Part of a small language model's weights: normalized queries and keys.
Each number is 50 + 12 x the weight over its row's rms, rounded and kept within 0 to 99. Layers, rows and columns count from 0. The size before them is the row's rms in percent of the matrix's.

# layer 9 attention output, 64x64, rms 0.362, rows 0-21, columns 0-63
100:57 43 32 55 46 52 26 57 62 74 37 29 53 63 57 64 45 40 64 55 53 38 38 27 87 70 50 66 41 54 50 38 50 53 53 50 62 41 35 37 56 47 59 52 54 24 52 46 47 46 44 61 47 47 65 57 54 60 73 46 56 35 51 62
095:45 68 58 65 77 65 62 48 38 22 84 36 50 52 68 56 67 50 53 58 55 41 46 53 47 60 31 53 46 60 46 58 61 60 56 38 44 51 75 34 62 51 50 51 52 39 46 52 72 59 58 46 39 50 59 64 60 55 59 48 36 29 47 41
098:52 38 38 67 56 27 48 45 63 82 46 54 44 55 48 59 72 64 51 56 40 60 40 71 61 66 19 55 26 42 56 66 51 26 31 43 41 44 51 71 44 53 37 52 53 46 47 45 58 57 48 58 56 55 52 52 57 68 36 58 58 64 42 54
118:54 56 47 44 59 46 82 78 53 56 46 40 47 40 41 28 37 57 57 66 45 48 44 35 51 81 50 65 35 33 66 43 58 67 41 50 57 39 55 65 35 56 51 25 52 44 41 48 65 69 41 58 50 45 56 59 60 48 66 62 62 50 38 54
096:52 54 51 42 32 28 80 52 70 38 36 51 38 66 32 61 71 55 44 58 59 69 52 49 66 65 56 79 49 34 43 65 62 61 60 48 42 44 58 58 62 32 53 62 34 46 58 48 49 41 38 55 48 54 39 57 64 37 58 51 69 48 55 36
086:82 60 52 50 41 58 20 42 41 56 51 38 38 64 64 47 42 53 35 48 51 47 47 60 43 55 50 55 59 58 58 21 22 38 44 61 48 39 25 47 29 56 59 62 53 37 57 67 55 42 51 50 44 43 37 32 40 45 34 47 55 36 32 51
108:45 58 75 49 49 50 51 63 39 49 60 35 29 39 70 54 63 59 38 34 67 50 39 53 53 58 42 67 34 50 68 68 68 48 42 74 42 68 67 44 50 46 58 51 56 53 36 61 50 58 27 71 54 70 25 43 44 42 49 56 43 35 53 48
096:69 51 46 45 65 43 53 54 51 55 27 45 35 37 29 34 68 48 54 27 47 62 39 47 63 43 60 40 54 52 51 57 55 21 50 37 59 44 38 53 57 52 82 50 66 49 34 42 48 41 25 55 45 49 47 32 49 40 43 65 43 75 60 48
089:45 66 55 54 54 48 42 41 58 38 58 58 46 40 50 67 55 38 61 42 50 65 29 31 43 42 41 58 43 37 70 33 57 52 59 65 41 43 49 32 44 15 47 51 57 31 65 55 72 64 42 55 67 54 39 72 59 43 43 64 29 59 61 47
086:43 52 60 54 54 67 22 50 54 52 44 34 73 22 38 59 58 42 42 64 42 55 54 48 60 76 50 71 52 43 56 59 64 57 34 57 44 33 57 51 48 23 71 36 52 53 50 54 60 46 43 46 50 44 60 48 68 61 63 57 61 23 39 57
102:65 22 57 68 56 45 28 24 50 41 46 60 46 41 23 53 54 40 49 71 34 69 51 38 28 50 50 55 36 42 73 52 47 59 62 45 47 56 66 55 55 38 39 34 63 38 62 49 58 50 56 39 59 38 48 59 49 46 64 57 57 28 55 53
103:63 83 40 40 51 49 63 74 67 53 40 64 58 73 58 48 69 38 32 41 47 55 59 45 69 40 41 41 64 40 43 52 48 64 70 72 39 47 63 52 42 47 50 55 48 47 65 35 56 44 59 49 57 41 56 52 55 77 52 42 52 59 59 27
121:40 42 22 46 52 39 31 37 46 51 66 45 51 29 67 43 52 21 46 63 58 46 37 63 53 35 50 62 22 37 67 40 33 42 28 65 56 57 46 63 36 68 41 56 64 50 37 44 51 61 39 37 55 49 55 53 53 59 59 36 44 51 53 59
085:65 49 44 74 51 39 64 42 18 50 37 53 44 46 58 69 67 51 59 35 76 55 63 44 61 40 50 41 56 44 72 57 41 31 55 28 43 46 50 59 46 54 37 58 53 74 42 73 56 50 38 57 61 51 40 56 42 50 33 31 57 60 42 53
103:44 44 44 60 49 36 52 55 21 59 25 50 44 69 43 41 55 57 40 70 53 60 46 75 76 60 21 56 33 40 51 54 66 38 49 53 41 54 50 74 53 65 57 55 48 53 42 50 57 68 67 50 70 48 52 35 66 43 43 54 47 56 58 58
090:52 38 63 34 57 22 52 43 43 57 43 40 28 65 59 43 49 57 86 62 45 53 41 32 47 63 52 34 62 35 61 57 36 51 69 42 60 50 69 48 72 39 47 46 32 48 49 56 67 66 62 44 34 52 35 53 56 59 50 37 59 46 47 55
100:80 24 35 45 36 44 60 46 51 37 53 74 46 44 33 73 70 52 63 47 65 43 62 65 51 41 43 42 53 59 52 48 55 46 48 36 65 40 55 52 65 45 30 46 38 53 34 47 44 56 45 58 51 26 49 32 62 41 63 45 60 63 32 40
096:37 72 55 26 39 30 33 37 29 48 56 41 59 45 52 71 59 46 53 73 49 43 46 74 53 65 42 55 43 51 37 53 49 69 70 57 34 46 39 57 42 42 55 46 55 56 35 57 58 35 67 36 58 49 47 54 42 48 47 53 61 29 73 66
099:49 45 49 55 61 50 40 44 52 53 50 40 33 52 54 65 28 17 28 54 60 52 57 59 27 63 45 53 64 53 49 47 37 42 63 41 33 60 53 41 54 33 70 38 26 50 59 56 35 47 62 42 73 52 37 55 56 46 78 34 57 38 60 52
111:11 48 47 38 40 49 48 58 46 62 68 70 71 53 57 40 33 18 53 48 47 67 57 51 46 59 62 46 36 56 45 75 52 59 40 42 52 47 53 30 47 38 59 34 46 57 39 44 52 28 62 55 39 39 67 62 49 63 39 56 57 51 53 50
103:43 76 39 43 59 66 49 44 46 49 45 39 52 54 31 61 45 71 23 48 47 29 67 59 47 45 58 71 46 41 55 51 57 55 72 48 41 44 32 62 40 47 53 54 61 70 68 46 64 73 49 64 59 43 48 36 39 53 62 57 42 54 41 24
088:45 66 60 54 49 38 66 53 67 55 55 54 36 59 55 59 61 43 87 50 46 45 26 22 55 52 54 34 57 71 60 45 51 45 54 66 45 77 53 45 49 66 41 35 55 56 35 41 44 59 44 63 31 56 45 60 44 43 58 78 41 44 55 50